Each number is 128 + 24 x the weight over its row's rms, rounded and kept within 0 to 255. Layers, rows and columns count from 0. The size above them is the row's rms in percent of the matrix's.

# layer 5 MLP down (transposed), 384x128, rms 0.0936, rows 143-195, columns 64-127
size [ 90 109  94  80 107  94  86  91  88  97 108  97  94 104 102  99  98  93 100 108  89  90 100 117 119  86 105  94  93 101 121 110 100 101 101 107 106 104  89 103 100  95  92 103  96 104  88  96  96  97  92 107  92]
[[173 116 132 130 143 130 142  97 105 121 114 152 103 146 110 147 166 180 131 177 135 135 101  73 152 125 138 137 157 123 155 139 153 108 146 106 124 122 139 113  66 100  90 124 131 150 128 161 109 150 115 154 121 138 128 121 128 123  65 119 128 110 122 127]
 [116 149 182 140 123 118  86 114 120 139 114 144 133 122 117 142 168 141 156  89 139 151 128 190 125 135 101 148 156 149 151 117  92  85 149 167 140  98 135 111  99 132 139 162 144  84 104  94 121 106 150 150 159 125 168 138 128 143 156 115  88 105  86  82]
 [119 161 129 151 148 121  81 135 162 168 114  87 183 104 103 122 109 148 114  78 159 129 112 189 126 127 128 133 147 151 126 141 126 133 117  97 107 159 111 100 100 145  60 115 131 174 153 131 123 152 132 140 108 173 163 128 126 130  88 138 173  75 118 138]
 [131 133 121 122 120 144 181 111 157  98 101 128  90 145 171 131 175 120 139 149 112 122 172 154 143  54 170 163 120 126 160 135 136 134 129 141 162 166 123  95  90 110 115 106 143 109 112 128 123 118 108 140 100 135 118 116 128 130 119 190 130 124 144 161]
 [149  93 138 154 150 153 123 144 103 131 134 145 136 138  99 135 103 138 149 121 138 163 123 129 114 124 109  97 118 129 163 122 122 107 122 136 115 156 124 128 118 181 171 127  49 169 141 162 135 170  93  98 116 104 141  98 147 157 136 117  96 121 128  98]
 [ 97 136 166 107 135 133 161 120 131 108 116 131 102 155 136 122 147 123 102 100  96 133 174 154 163 169 117 110 168 142 134  73 115 138  89 160  83 121 123 143 121 139 179 123 151 115 125 120 102 129 157 164 146 131 130 119 128  97 150 117 126 155 101 139]
 [129 169  76 115 115 166 109 110 143 138 117 119 148 132 132 142 128  91 127 155 137 102 170  93 158 148 139 119 167 162 103 129 156 144 151 116 119 137 143 141 119 124 122 127 136 158  59 177 136  94 116 132 131 146 109 126 116 124 139 130 105 164 151 101]
 [ 91 140 121 131 135 149 130 160 153  90 106 132 119 101 144 147 103 101 120 129 131 110 148 107 130  97 138 156 140 109 149  88 121 145 131 144 123 144 142 137 136 125 191 133 143 120 146 122  97 126 130 120 120 116 143  89 138 119  98 168 130 127 130 101]
 [140 177 108 132  70 196 149 115 132 114 127 111 121 102 118 100 156 144 111 135 144  86 144 136 130 129 121 154 144 110 103 130 121 141 132 141 139 157 109 151 126 156 114 134 132 102 113 118  90 150 111 151 145 136 135 111 100 138  99 133 138 160 117 151]
 [ 88 113 111 108 135 147 133 154 159 149 133 171 128 129 121 134 129 102 133 123 128 112 133  85 121  92 137  76 118 132 117 119  94 173 190 152 101 140 147 137 145 150 143 128 113 140 124  94 134 126 135 104 110 108 106 131 108 177 115 132 128 174 130 106]
 [145  74 164 160 128 145 120 138  96 130 165 169 166 158 156 122 164 157 108 166  92 104 115 108  55 112 155 120 129 171 145 136 169 153 143 117  85 130 128 101 106 157 135 151 139 119 148 164 115 169 121 126 134 139  79 132 110 114  92 104 165 142 160  78]
 [ 81 147 144 120 112 113 151 106 141 155 128 155 141 111 119 120 118 149 166 119 195 129 117  88 123  98 147 138 105 149 136 141 160 102 143 146 120 111  69 113 155 150 148 153 120 122 111 127 116  91 108 129 119  99  90 129 120  95 109 140 118 130 143 120]
 [ 85 159 156 126 116 125  89  79 116 128 169  90 154 147 141 109  92  78 107 126 113  89 169 101 124 110 167 102 163 138 122 117 132 147 121 133 137 153 157 142 133 117  88 147 151 137  98 167 117 146 117 150 140 131 140 140 111  96 124  96 142 116 138 135]
 [142  97  96 172  92 108 129 130 130 122 145 108 139 119 138 177 110 116 121 164 120 124 100 170 122 151 133 142 129 153 162  81 149 175 122 104 117 133 107 142 143 173 114 153 146 150 160 179  96 136 143  81 108 168 118 140 175 136 146 117 182 126 135 108]
 [147  97 145 157 122 128 129 151 107 142 135 144 116 138 129 171  60 164 149 148  92 101 111 127 121 141 119 125 125 106 120 127 126 163 133 147 140 159  93  99 161 123 146 155 100 108 136 118 148 136 127 149 111  62 112 105 137 137  93 150 155 137 123  85]
 [129 154 144 129 102 123 118 116 127 177 114 117 100 130 135 147 135 115 154  89 172 127 138  87 118 145 117 128  82 151  81 103 120 100 126 109  80 128 121 148 140 135 129 118 105 128 108 123 122  85 140 102 148 112 116 116 107 116 174 180 173 172 123 155]
 [154 111 109 120 117 119 122 100 106 135 117 100 137 150 143  99 122 142 112 120 133 168 113 154 146 121 162 135 170 150  82 143 135 134  93 118 181  76 101 110  95 165 117 132 152 129 137 134 114 158 155 113 105 164  86 137 156 162 119 141 115 150 130 127]
 [144 135  86 143 135 143 163 103 165 121 127 126 126 176 122 136 134  89 119 118 130 121 124 123 120 117  76  86 141 118 114  86 125  99 110 140 134 116 139 139 141 141 121 107 104 119 169 151 100 147 142 111 121 137 141 159 143 146 155  85 123 122 124 157]
 [131 120 146  99 101 118 177 132 110 166 155 127 116 140 151 145  88 147 132 160 110 133 151 139 131 108 127 127 145  88 137 119 109 122 117 119 171 139 136 108 120 139  33 125 106 132 118 153 113 144 118 144 117  80 120 154 134  87 119 120 121 123 103 176]
 [125 138 119 127 153 115 140  80 152 155  97 120  98 131 106 129 134 135 115 132 134 120 127  91 144 114 129 119 156 112  86 167 148 114 168 164 116 129 134 139  81 101 136 122 152 164 127 170 137 139 145 119 121 119 102 165  84 140 137 106 127 124 138 120]
 [125 105 201 111 107 125 140  99 151 149  93  99 119 147  99 114 117 147 137 145 139 133 157 159 138 120 156  82 129 109 126 162 131 125 119 119 114 155 101 122 100 135 156  97 143 122 110 166 109 103 127 133 126  62  79  77 127 139 158 119 172 165  93 140]
 [ 94 153 118 139 111 138 101 114 121 149 126 136 119 170 158  97 148 114 125 130 181 105 150 126 141 102 147 135 150  94 116 170 121 125 180 177 115 101  84 126 111 130  97  89 114 111 128 158 113  86 166 110 149 128 141 137 125 122  96  90 115 151  92 104]
 [128 145 135 119 130 124 143 106 103 139 136 115 115 119 150 168 101 102  93 116 132  94 117 143 131 134 140  84  82 155 101 125 124 166 122 118 148 127 127 127 150 136 117 122 146 120 176 147 137 144  71 166 131 167 121 129 140 103 126 147 157 118 112 133]
 [126 118 151 148 102 122  96  85 117 168 146 115 126 185 121  97 169 157 164 133 128 119 103 119 154 128  89 140 136 142 141 120 104 182  96 125 139 142 114 129  85 143 123 124 141 121 126 139 108 120 154 188 122 114 123  98 160  99 165 110 160 120 140 109]
 [110 137 150 126 122 136 103 147 157 100 167 157 124 156 118 136 102  90 171 102 135 162 101 116 138 100 100 119 129 113  73 123 134 141 103 152 125 135 102 136 154 132 161 151 119 131 132 118 113 178 156 109 136  80 164 112 136 125 154 128 160 151 114 125]
 [ 88 150 133 155 143 170 126 117 124 128 160  82  96 101 136 168 138  88  75 118 134 149 114 105 141 134 146 134 102 121  87 138 172 129 122 109 149 145  98 179 113 115 115  99  96 151 144 114 175 159 136 105 124 147 107 159 110 123 101  99 138 168 127 127]
 [105 136 154 198 127 128 133 129 133 120 156 138 144 163 106 129 104  90 118 120 107 102 147 112 132 134 110 128 158 104 104 105 157 140 163 149 147 154 141 143 124 123  95 134 123 150 140 132 112 137 120 108 135 150 135 118 132 109 145 105 152 151 123 124]
 [ 88 114  92 116 144 114 125 117 119 136 124 105 129 108 124 122 121 126 107 135 144  61 126 130 167 139 129 117 123 139 134 125 152 118 144  85 127 139 121 146 106 147 176 128 132 180 167 126 124 141  87 151 158 119 115 161 176 108 128  92  66 115 106 144]
 [103 102 143 131 112 147  82 116  92 123 117 122 146 144  95 119  80 155 129 109 170 152 129 116 121 140 117  74 188 124  79 120 113 128  99 162 138 151 120 126 124  99 138 113 140 158 123 114 118 110 100 126 148 122  79 134 121 119 147 152 115 108 146 111]
 [134 156 102 142 144 105 108 152 107 110 109 131 168 109 145 141 101 131 121 136 145 113  65  96 131 133  96 102 146 123  99 141 182 142 148 111 157 166  72 108 126 125 160 187 142 130  98 116 105 112 138 106 142 156 115 102 155 118 127  97 149 137 144 145]
 [ 91 120 108 148 127 123 157  78 126 132 117  98 130 156 121 159 133 107 156 118 151 143 150  93 118 150 132 177 168 138 105  92 128 145 141 127 171 182 103 115 129 151  83 110 115 138 155 128 134 101 116 124 105 154 102 105 102 135 117 171 101 118 174 126]
 [148 104  90 112 147 157 165 162 135 101 151 118 101 160 142 104 145 150 131 155 150  95 137 123 120 107 140 136 121 116 129 113 137 174 107 137 140 139 129 145  63 100 193  68  92 138 124 135 137  69 125 129 131 135 132 129 136  85 115 139 172 129 109 166]
 [ 91 111 112 127 113 149 148 144 119 138  82 119 103  88 134 146 109 119 139 119 127 130 166 105 115 104 116 156 103 161 129 159 116 111 135 158 154 145 139 110  83 109 160 121 115 134 168 104 170 141 192 112 126 119 145 138 170 134  88 146 114 159 104  84]
 [111 131 129 104 145 120 148 113 114 108  89 135 151 147 156 164 106 126 127 104 117 123 152 120 155 118 169 161 154 120 136 119 127  86  98 102 128 170 150 156 102 133 150 155 113 127 117 138 114 132 126 161 139 113 100 178 110  90 144 163 136 151 113 117]
 [129  87 154 132 107  92 127 154 111 128 113 125 144 178 132 128 119 149 116 119 101 160 174 138 135 117 129  93 113 125 147 146 101 109 127 133 108 130 144 102 143 124 142 136 134 112 138 108 119 122 123 109  58 146 159 174 140 144  97 140 147 102 116 101]
 [131 109 132 157 143 124 134 129 153 130 137 116 131 179 107 150 144 180 177 126 157 113 114 115 134  79 121 153 127 108 125 130 116  84 116 112 122 134  88 117 103 146 178  76 130 169 145 121  95 131 123 134 153 122  91 123 131 117 135 108 172 172 144 107]
 [134 127 145 139 114 144 134 119 144 155 102  96 130 164 143 130  92 110 108 131 155 154 130  80 136 125 125 118 173 147 153 104 148 135 110 110 124 131 122 151 103 173 124 132 108 155  90 194 154  91 122  91 139 159 109 141 117 155 138 148 140 107 139 145]
 [145 134  98  97 104 159 118 143  96 173 131 123 132 119 123 136 102 111 136 137 123 107 122  87 146 113 105 112 136 116 152 115 113 107 136 160 146 119 118 124 135 140  93 151 142 146 104 184 102 113 157 129 100 130 148 138 104 116 131 102 123 130 115  64]
 [176 148 104 123 138 109 168 136  66 155 101 166 126 100 127 133 140 174 130 122 101  89 137 104 127 132 156 138 126 125 128 159 154 107 137 128 109  97 115  86 135 134 148 155  94 149 118 134  93  97 177 159 114 103 101 121 114 109 107 125 156 136 150 112]
 [127  88 165  93 144 148 110 132 123 106 146 149 157  96 135 153 131  77 123 139 123 117 120 149 145 131 108 131  97 155  95 115 118 148 170 161 126  97 113 103 148 109 209 110 184  56 109 137 131 101 123 115 126 128 141 174  97 126 119 136 104 146 140 176]
 [147 108 126  96 150 112  91 113  79 166 154 102 152 115 134 170 106  66 119 118 164  92  89 114 117 129 110 114 137 128 133 121 157 144 112 134 141 122 123 107 181 123 185 141 149 152 107 156 137  84 123 124 126 144 138 150 142  69 164  94 154 125  98 106]
 [140 146 130 130 122 149 136 121  94 195 138 120 144  93 119 135 127 165 149 116 116 129 144 123 115 127 133 100 159 141  99  98 103 103 154 117 104 115 126 109 134 135 190 117 118 120 142 107 132 107 148 140 130 129 116  99 163 124  89 123 159 151 130 162]
 [155 101 113 175 139 131 149 100 121 141 148 135 145 100 136 164 104 141 141 116 150 118 132 104 123 131 142 107 161 155 174 108 121 117 117 106 146 122 142 122 127 102 148 118 139 153  81 109 123  90 143 125 116 140 155 123 177  89 110 132 133 117  87  81]
 [162 140 100 126 102 148  97 175 145 140 110 136 118 117 122 118 178 169 129 115 148 122 181 151  99 127 138 115  96 166 122 151 122 102 120 122 109 110 153  60 103 133 140 136 144 124 131 117 120 123 160 107 126 106 151 168 137 143 136 135 135 145 143 167]
 [171 132 118  67  94 135 105 164 118 120 108 159 136 120 124 131 133 126 154 139 127  89 117 139 127 117 114  76 143 154 128 132 133 107 173 147 106 108 103 121 131  86 129 127 130 185 117 133 122 185 122 124 120 133 171 152 158 145 118 124 144 138  89  81]
 [103 117 130 141 163 124 146  91 105 111 123 123 150 148 160 168 118 133 123 173 133  98 139 133 112 140 163 160 106 155 129 143 123 116 133 164 123 135 136 104 118 120 106 122 105 105 155 164 127 118 127 142 138 127 129 125 144 165  95 122 139 146 118 138]
 [114  91 163 162 107  97 126 138 142 146  77 169 156 157 127 140 108 175 105 118 124 121 145  96 152 110 142 133 145 141  89 111 138 125 137 165 118 106 130 117 159 163 128  72 104 115 142 146 139 121 128 180 140 144 105  90 115 134 142 138 103 106 128 113]
 [121 112 131 174 183 160 107 132 155 157 141 165 169 125 166  52 107 130 130 127 138 147 162 110 152 133  96 111  98 129  93 126 141 122 143 139 133  90 127 128 128 158 132 116 142 144 111 126 168 117 158 100 124 142 120 105 135  96  87 120 148 160 154 154]
 [123 132 103 153 105 124 126 128 154 119 125  78 129  91 142  90 124 147 157  97 137  82 128 160 114 112 159 112 141 106 109 112 164 113 117 137  86 134 135 162 149 132 156 142 127 115 104 144 120  77 156 128 115 102 161  75 132  84  96  80 170 159 130 170]
 [151 116 131 139 116 146 115 110  74 122 135 115 143 152  93 108 103 111 121 155 100 138 152 172 127 139 158 119 143 106 149 114 127 125 123 115 135 152 123 108 111 170  81 110 142 112 133 143 141  98  96 161  94 131 129 112 136 155 114 117 116 117 141 132]
 [164 128 144 169 137 124 125 100 133 145 149 153 136 164 153 154  71 156  85 154 110 159 190  77 125 120 104 106 152 111  70 133 147 155 126 121 114 155 118  91  90 147  78 114 134 108 104 123 104 130 122 108 141 108 157 136  92 154 145 138 112 152 159  94]
 [131 109 110 129 129 147 103 101 120 133 120 122 107 141 152 144 127 107 112 115 152 153 207 134 115 160 117  96 160 107 125  89 139 173 127  97 143 119  90 172 116 128 153 116 158 112 159 160 152  98 120 128 131 124 129 151 161 100  93 139 154 153 123 155]
 [122 138 121 124 134 177 127 193 132 120 159 150 139 105 144 114 138 119 162 158 114  84 122 128 110  83 138  71 111  76 148  96 120 166 141  87 168 143 112 167 122 115 156 130 120 147 129  93 123 151 125  87 138 154 136 122 126 123 112 122 167 147 123 153]]
# layer 5 MLP up, 384x128, rms 0.136, rows 144-195, columns 64-127
size [104  92  81 110  98  97  96  87  98 106 104  92 101 100 106 100  96  99 109  95  95  98 109 104  94 106  96  91 107 109 106 100 100  99 106 112 103  95 101  95  96  95 102 102 105  88  96  90 103  95 103  97]
[[130 152  88 129 120 148 102 117 119 162 134 106 157 164 138 143 131 133 151 119 162 137 117  94 151 131 106 128  83 115 134 117 135 144 149 133 145 142  84 144 149 115 103  75 100 122 155 127 112 140  93 133 153 141 111 158 102  95 161 101 103 130 177 182]
 [131 127 127 132 143 135 170 182 156 123 118 112 136 107  82 147 150 144 178 120  84 141 107 180 111 138 149 116  81 142 121 126 124 125 158 142 104 130 153 140 115  99 103 158 123 129  90 101 111 130 111 155 144  95 157 111 144  86 116 139 146 123 133 141]
 [115  99 135  97 154 152 163 144 154  86 157 117 167 145 146 152 136 102 154 121 128 100 139 166 116  92 150 144  79 142 143 181 134 138 126 129  96 111 144 138 141 160 120 122 140 133 115 112 127 108 142  97 122 135 192 104 134 102 141 113 164 114 129 139]
 [143 106 103 116 154 159 130 124 158 141 112 125 161 140 146 165 167 111 117  71 131 138  96 131 110  91 122 148 158 121 142 127 126 104 151 109 127  96 152 141 135  84 125 116 104 108 146 129 115 154 123  98 150 105 110 151 102 136 167 111 113  81 161 137]
 [ 78  94 131 116 135 133 175 143 122 148 136 138 152 123 115 115 134  93 126 140 130 128  86 131 104 143  92 130 118 129 183 196 125  80 123 142 107 149 130 108 141 139 142 115 170 164  94 105 132 120 123 146 111 162 117 160 104 120 171 136 145 117 167 101]
 [108  86 115  89 136 138 144 188  96 146 169 105 122 112 130 120 134 114 148 153 172 168 125 158 102 125 103 161 145 108 155 142 125 149 107 180 149 142 122  75 146 110 115 138 111 111 108 113 110 174 131  92 164 144 121 142 146  98 109 104 158 108 155 158]
 [127 111  98  99 130  95 109 129 146 129 136 142 153 137 141 105  90 109 139 182 120 158 126 147 148 101 103 111 163 109  91 155 162 122 119 134 119 133 145 126 159 111 125 110 143 108  85  90 136 134 111 140 158  92 164 136 141 194 139 109 160 142 154 129]
 [139 127 106  84 135 125 143 177 162 121 114 130 144 133 122 181 112  95 159 136 113 119 132 167 125 192 119 120 135 157 126 144 138 129 177  91  96 144 122 149 166 136  99 124 116 159  71 133 105 124 133 138 101 146 146  93 140 153 172  95 146 125 134 130]
 [157 117 125  99 133  99 157 154 140 107 110 117 128 161 131 123 144 138 189 158 120 149 125 115 173 150 143 117  94 120 139 104 148 115 123 146 120 114 168 126 189 104 112 110 149 119 111 118 136 119 104 123 169 164 120 122 143 131 124 119 135 120 119 140]
 [112  96 153 136 135 131 163  86 135 160 141 153 168 166 114 134 142 149 129  82 119 171 115 110 107  91 138 137 141 130 160 144 149 120 144 144 113 154 119 117 154 124 103 122 126 101 141 112  86 127 132 118  89  86  78 132 113 141 150 115 105 118 167 158]
 [135  90 136 121 123 137 112 111 131 146  74 137 164 136  86 112 124 167 148 161 122 162 100 152 119 112 151  96 100 114 122 111  89 126  91 143 114 159 116  96 198 138 116 114 124 123 122 118 107 139 128 154 197 142 138 112 116 109 118 194 114  97 138 109]
 [101 102  97 100 105 106 128 166 156 106 105 134  93 137 102 149 138 117 183 127 116 149 138 202  88 181 141 152 130 131 147 154 119  94 140 145 122  85 133 136 126 108 103 150 144 142 116 135 164 152 142 174 119 148 125 146 127  92 103 100 107 130 102 126]
 [120 105  98  80 112 149 127 188 136 118 124  87 105 152  95 130 145 116 149 158 156 102 102 117 139 136 100 159 152 106 134 102  74  66 147  98 121  88 110 161 153 108 130 139 142 134  91 147 128 155 127 145 172  98 119 145 132 117 146 185 112 120 104 127]
 [103  79 139 121 131 111 199 154 159 138 125 124 123 120 115 132 104 132 151 101 125 166 149 156  63 117 105 123 115 173 172 117 154 126 125 137 144  97 119 101 124 107  79 148 112 127 124 130 124 140 145 157 131 124 171 135 119 154 107 143 115  83 132 119]
 [133 112 136 111 204 117 155 117 112 144  97 145 154 127 142 163 142 109 176  86 110 137 148 115 148 113 158 108 107 127 117 129  92  98 100 126 164 131 169 104 168  88 107 120 133 154 123  71  68 110 121 160 146 109 159 148 112 113 143 144 136 152 206 133]
 [121 155 125 137 152 113 139 160 121 137  82 125 111 161 155 134 133 164 154 125 160  95 153  77 104  70 139  88 138 119 128 112 123 149 109 132 102 143  98 126 138  60 119 131 138 129 129 128 121 103 193  89 142  89 111 100  94 154  97 139 122 117 155 169]
 [117  83 110 104 148 132 176 157 123  90 106  68 127 109 110 120 100  87 155  99 133 178 117 161 140 140 139 102 113 111 159 138 140 132  98 160 150 144 169 113  89 153 128 142 132 173  88 119 131  98 117  99 143 103 127 145 155 125 133 125 120 136 120 154]
 [151 107 116  85 147 149 136 146 133 151 102 126 145 148 110 164 171 124 121 133 168 161 149 125 107 129 126 164 146 101 145 145  74  78 105 140 124 152 152 140 122 140 118 151 129  88  96 173 136 114 142 125 143 130 117 114 102 103 160 148 115 116 135 124]
 [102  98 123 100 159 130 111 165 134 105 125 117 139 153 114 142 172 118 121 176 119 154 103 111 164 133 125 113 147 129 134 141 106 103 104  86 140 156 149 116 152 134 118 132 114 132  88 135 115 121 124 144  89 132 112 130 136 132 123 168 147  72 144 129]
 [151 170 109 117 128 137 124 125 168 136  96 148 139 140 130  97 110 126 129 140 125 116 108 123 146 117 170 143  87 136 136 144 108 111 165  86 145 102 128 128 149 111 110  92 147 124 152 136 165 129 137  97 144 123 190 104  80  81 157 128 116 121 134 141]
 [ 98  79 125 118 135 176 152 173 164 117 140 117 157 136 135 128 167 165 117 134 158 100 127 120 101 114  92  92 122  93 180 135 110 110 132 126 105 121 109 134 139 124 136 134 164 106 104 163  85 179 162 138 156 125 122 138 125 112 145 171 155 117 134 144]
 [115  76 131 107 145 126 118 134 151 118 177 113 124 136 114 148 167  89 181  99 133 129 130  99 173 141  97 152 146 118  87 188 132 132 136  56 105 119 155 148 156 115 132 133 150 131  92 156 125 138 117 122 140  84 120 131 139 149 123 121 117 141 110 150]
 [ 97 134 118 147 121 149 137 130 163 132 107 143  99 163 121 119 146 147  98 170 129 135 119  91  90 135 109 153 142 138 135 164 152 118 133 152 119 133 141 115 149 127 107  99 129  74 107 132  94 133 151 125  96  99 138 122  93 142 121 129 111  99 147 171]
 [116 133 120 119 123 148 132 131 148 102  95 135 123 113  76 154 168 101 128 134 116 147 159 152 121  78  97 150 154 136 112 128 122 139  93 102 172 138 130 162 100 108  62  97 189 123  95 134 102 126 172 148 143 103 100 125 147 178 156  78 100 115 141 175]
 [123 102 142 102 176 147 124 148 136  86 160  72 147 135 112 119 129 136 159 154 127 123 131 111 115 103 125  97 119 157 154 138  86  78 142 125 104 101 162  99 119  78 138 131 180 133 146 120 132 119 117 122 125 154 139 149 114 138 123 125 150 129  96 130]
 [ 65 121  93  98 167 160 127 138 127 129 142 109 121 145 105 156 169  87 157 157 177 131 134 119 119 168 107 124 122 142 158 146 105 143 150 115  91 146 124 115 120 143 123  81 140 108 122 123 166 114 118 189 101 141 130 114 128 173 131 122 146 129 192 156]
 [125 110 107 129 143 183 128 112 141 129 107 106 142 141 127 125 137 163 150  96 150 123 121 118  89  85 140  95 134 133 171 124 118  99 153 145 113 120  94 159 114 107 126  99 161  87 136  89 132 108 142 173 117 134 143 136 153 152 165 120 151 108 136 121]
 [178 154 148  79 113 112 114 142 142 130  95 140 126 143  91 154 146 151 166 104 103 108 116 176  72 110 111 137 100 138 166 172  93  84 121 154 133 104 135 110 159 120  81 118 170 134 113 117 137 119 157 109 109 172 102 118 142 128 114 132 113 149 154 141]
 [115 110 131 102 119 137 190 146 125 136 160 123 108 147 102 148 181  97 162 115 132 170 138 111 154 159 136 140  99  99 132 140 116  95  89 142 145 149 107  66 136 115 129 128 149 153  88  86 121 100 117 114 164 100 100 188 120 120  98 133 120  68 138 132]
 [ 79 103 103 137 125 139 136 127 104 125 156 123 129 147 110 135 119 160 156 135 141 122 136 149 130 149 112 119 148 112 107 146 109 134 129 143 125 125 100 103 119 135 112  58 132  91  99 163 131 105 122 135 112 104  74 173 124  90 125 144 166 144 182 139]
 [122 121 134 106 177 133 140 134 112  95 133 104 152 170 107 115 179 128 152 147  87 192 127 157 121 136 114  91 140 119 127 114 108 133 163  83 147 132 162  94 188 169  95 119 104 141 100 168 119 133 115 158 129 141  99 101 138 130 130 118 121 122 130 138]
 [128 110 114  81 166 140 128 108 142  92 123  67 154 148 141 144 120 118 130 128 132 142 109 148 125 107 133 112 117 139 109 112 109  78 137  91 102 121 161 158 159 103 135 134 164 148  89 163 145 138 140 148 144 118 124 137 160  99 128 132 179 120 144 138]
 [118 124 105 161 137 185 135 104 112 120 123 184 130 132 124 138 121 121 124 121 135 151 130 146 110 151 154 144 115 131  82 115 146 118 123 134 195 120 129 136 161 135  91  87 108 106 152 128  95 163 152 109 105 107 106 166 124 149  95 151 114  95 120 137]
 [143 152 118 103 139 121 105 103 116 171 174 155 133 152 155 128 135 115 127 122 110 168 116 121 112 125 126 110 150 144  97 149 159 131  85 107 150  98 152 101 189 156  66  83 169 118  98 134 118 127  87 120 119 115 104 152 116 148 128 137 118 130 130 105]
 [140  94 105 110 179 120 129 134  98 104 105 112 161 121 139 172 177 121 191 123 140 184 137 163  69 153 168 113  80 172 134 132  82 119 117 102 125 117 126 132 120 150 116 131 144 147  78 142 139 131 141 132 170 140  82 130 166 134 129 129 133 115 116 130]
 [127 141 111  93 145 108 172 128 149 162 137 165 114 140 100 135 108 112 153 117 188 119 161 119 135 112  81 179 115 124 137 123 148 104 117 111 103 133 109 121 141  94 110 137 125 138  89 109  95 152 155 113 163  94 170 175 133  87 143 120 117  88 123 156]
 [123 124 119 110 159 125  99 158 149 156 116 130 140 149 109  99 130 121 145 108 179  81 120 102 119 112 133 107 105 147 146 115 148 121 118  90 154 147 120 160 138 117 102  80 155 123 146 120 145 147 153 124 100 127 150 113 122 125  97 134  92 134 156 103]
 [138 109 145 112 142 104 119 127 150 176  85 135 114 130 116  86 129 105 169 121 128 108 132 135 112 100 135 195 137 131 142 122 131 107 143 108 122 128 115 114 134 104 127 118 113 137 117 139  90 131 178 130 114 135 135 117 117 100 124 128 109 139 137 152]
 [105 107 151 147 108  96 107 115 152  92 172 133 117 134 127 124 130 126 153 162 140 147 142 117 167 138 145 127 116 167 171 163 133  62 137 103 133 126 141 152 121  46 133 121 148 123 100 120 128 151 152 135 157  76 141 107 126 159 117 121 110 131 174 162]
 [147 170 152 121 160 135 142 128 120 128 140 147 159 140 147 156 120 126 157 107 143 125 135  82  72 112 151 121 128 140 137 118  99 101 162 118 136 120 148 128 131  93 112  75 135 100 170 161 101 124 129  74 121 108 126 113 117 126 172 105  96 141 170 122]
 [148  87 141 103 128 111 107 143 168  97 105 129 149 166 132  84 120 107 143 137 150 144 111 108 110 145 145 159  91 172 142 139 160  92 105 147 117 117 136  98 176 117 139 114 147 107 122 130 119 125 114 110 113 114 174 136 135 110 148 128 150 105 116 136]
 [119 162  87  93 126 137  94 161 156 135  79 122 124 141 140  99 178 146 124  82 154 136 150 124 164 149  88 166 130 154 102 113  99 121 129 118 124 160  88 154 110 118 106 126  88 132 155 115 152 212 140 130  96  98 152 159  94 150 162 143 119 129 134 143]
 [109 107 123  95 154 180 144 103 132 145 159  81 130 139 151 149 133 114 161 109 170 108 104  95  99 108  94 103 127 148 172  94  94 122 128  79 117 123 113 169 129 110 118 116 145 121 129 166 133 150 159 147 116 166 117 132 118 107 156 133 121 146 172 139]
 [112 117 151 137 126  88 141  92 151  91  97 118 114 144 147  60 114 104 126 126 176 147  94 134 132 154 110 147 107 147 118 180 147 111 109 125 185 134 131 122 157 131 108 107 119 142 123 143  91 156 165 156 118 109 153 154 132 132 140 162 164  77 114 103]
 [ 98 141  79 120  97 160 110 145 125 164 157 156 144 166 126 113 117 150 121 105 106 147 105 103 115 135 116 148 136 149 121 115 201 120 125 127 135 158  56 136 149 133 107 131 133 129 139 141 122 118 132 111 133 130 120 121 130 147 109 137 114  87 165 128]
 [134 173 126 118 151 173 109 129 149 110 128 111 123 135 126 122 153 138 126 163  88 162 100 104 149 144 124  97 101 141 118 128  89 115 139 127 111  90 128 126 142 137 112 101 177 122 113 158 113 129 162 119 137 139 102 102 144 140 158 157 100 107 173 113]
 [142 145  76 144 146 134 123 183 110 115 159 130 134 167  99 145 115 122 113 125 151 122  92 132 126 117 126 107 143 156  95 118 149 123 125 110 124 120 132 103  98  95 109 121 143 127 152  99 109 140  93 120 137  86 138 119 179 148 140 141 101 101 138 119]
 [132  68 149  98 164 134 144 129 127 137 128 135 140 127 124 135 135 135 151 124  86 197 142 154 141 100 125 151 154 148 120  91 144 139 116 150 131 102 148 140 159 120  77 149 125 138 150  73 136  92 148 138 194 112 113 100 173 185 107 146 110 132 124 125]
 [ 96 126 152 102 135 159  99 151 137 116  93 106 127 144 139  94 127 166 121  96 175 113 130 127 121 129 142 171  99 105 118 140 123 114 116 118 182  88 135 146 172  99  88 138 147 116 154 151 122 154 129 134 155 116 119 137  93  91 124 162 121 108 144 104]
 [114 119  92 124 137 140 136 158 100 129 121  94 147 141 104 136 164 115 110 103  89 155  97  93 121 150 161 101 129 141 175  87 137 114  85 109 117 109 100  87 165  83 115 113 161 116 107 138  95 102 131 113 157 106 107 124 172 141 118 194 151 101  98 129]
 [ 62 125 113 133 135 116 130 130 136 122 103 100 150 145 124 119 157  91 168 111 140 115 143 116 126 124 149 126 175 127 207 157  81 138 147 152 146  99 141 151 180 106 122 107 139 146 147 120 115 126 124 153 124 144 108 131 122 116 203 178 155  95 122 110]
 [111 129 152 132 119 153 128  87 136 135  58 161 122 154 149 120 114 133 156 129 140 129 101 148 149  80 182 140 140 156 130 139 147 149 149 126 175 153  74 146 158 118  99 103 124 182 139 144 128  96 149 171 131 151 109 114 111 117 117 121 131  91 171 110]]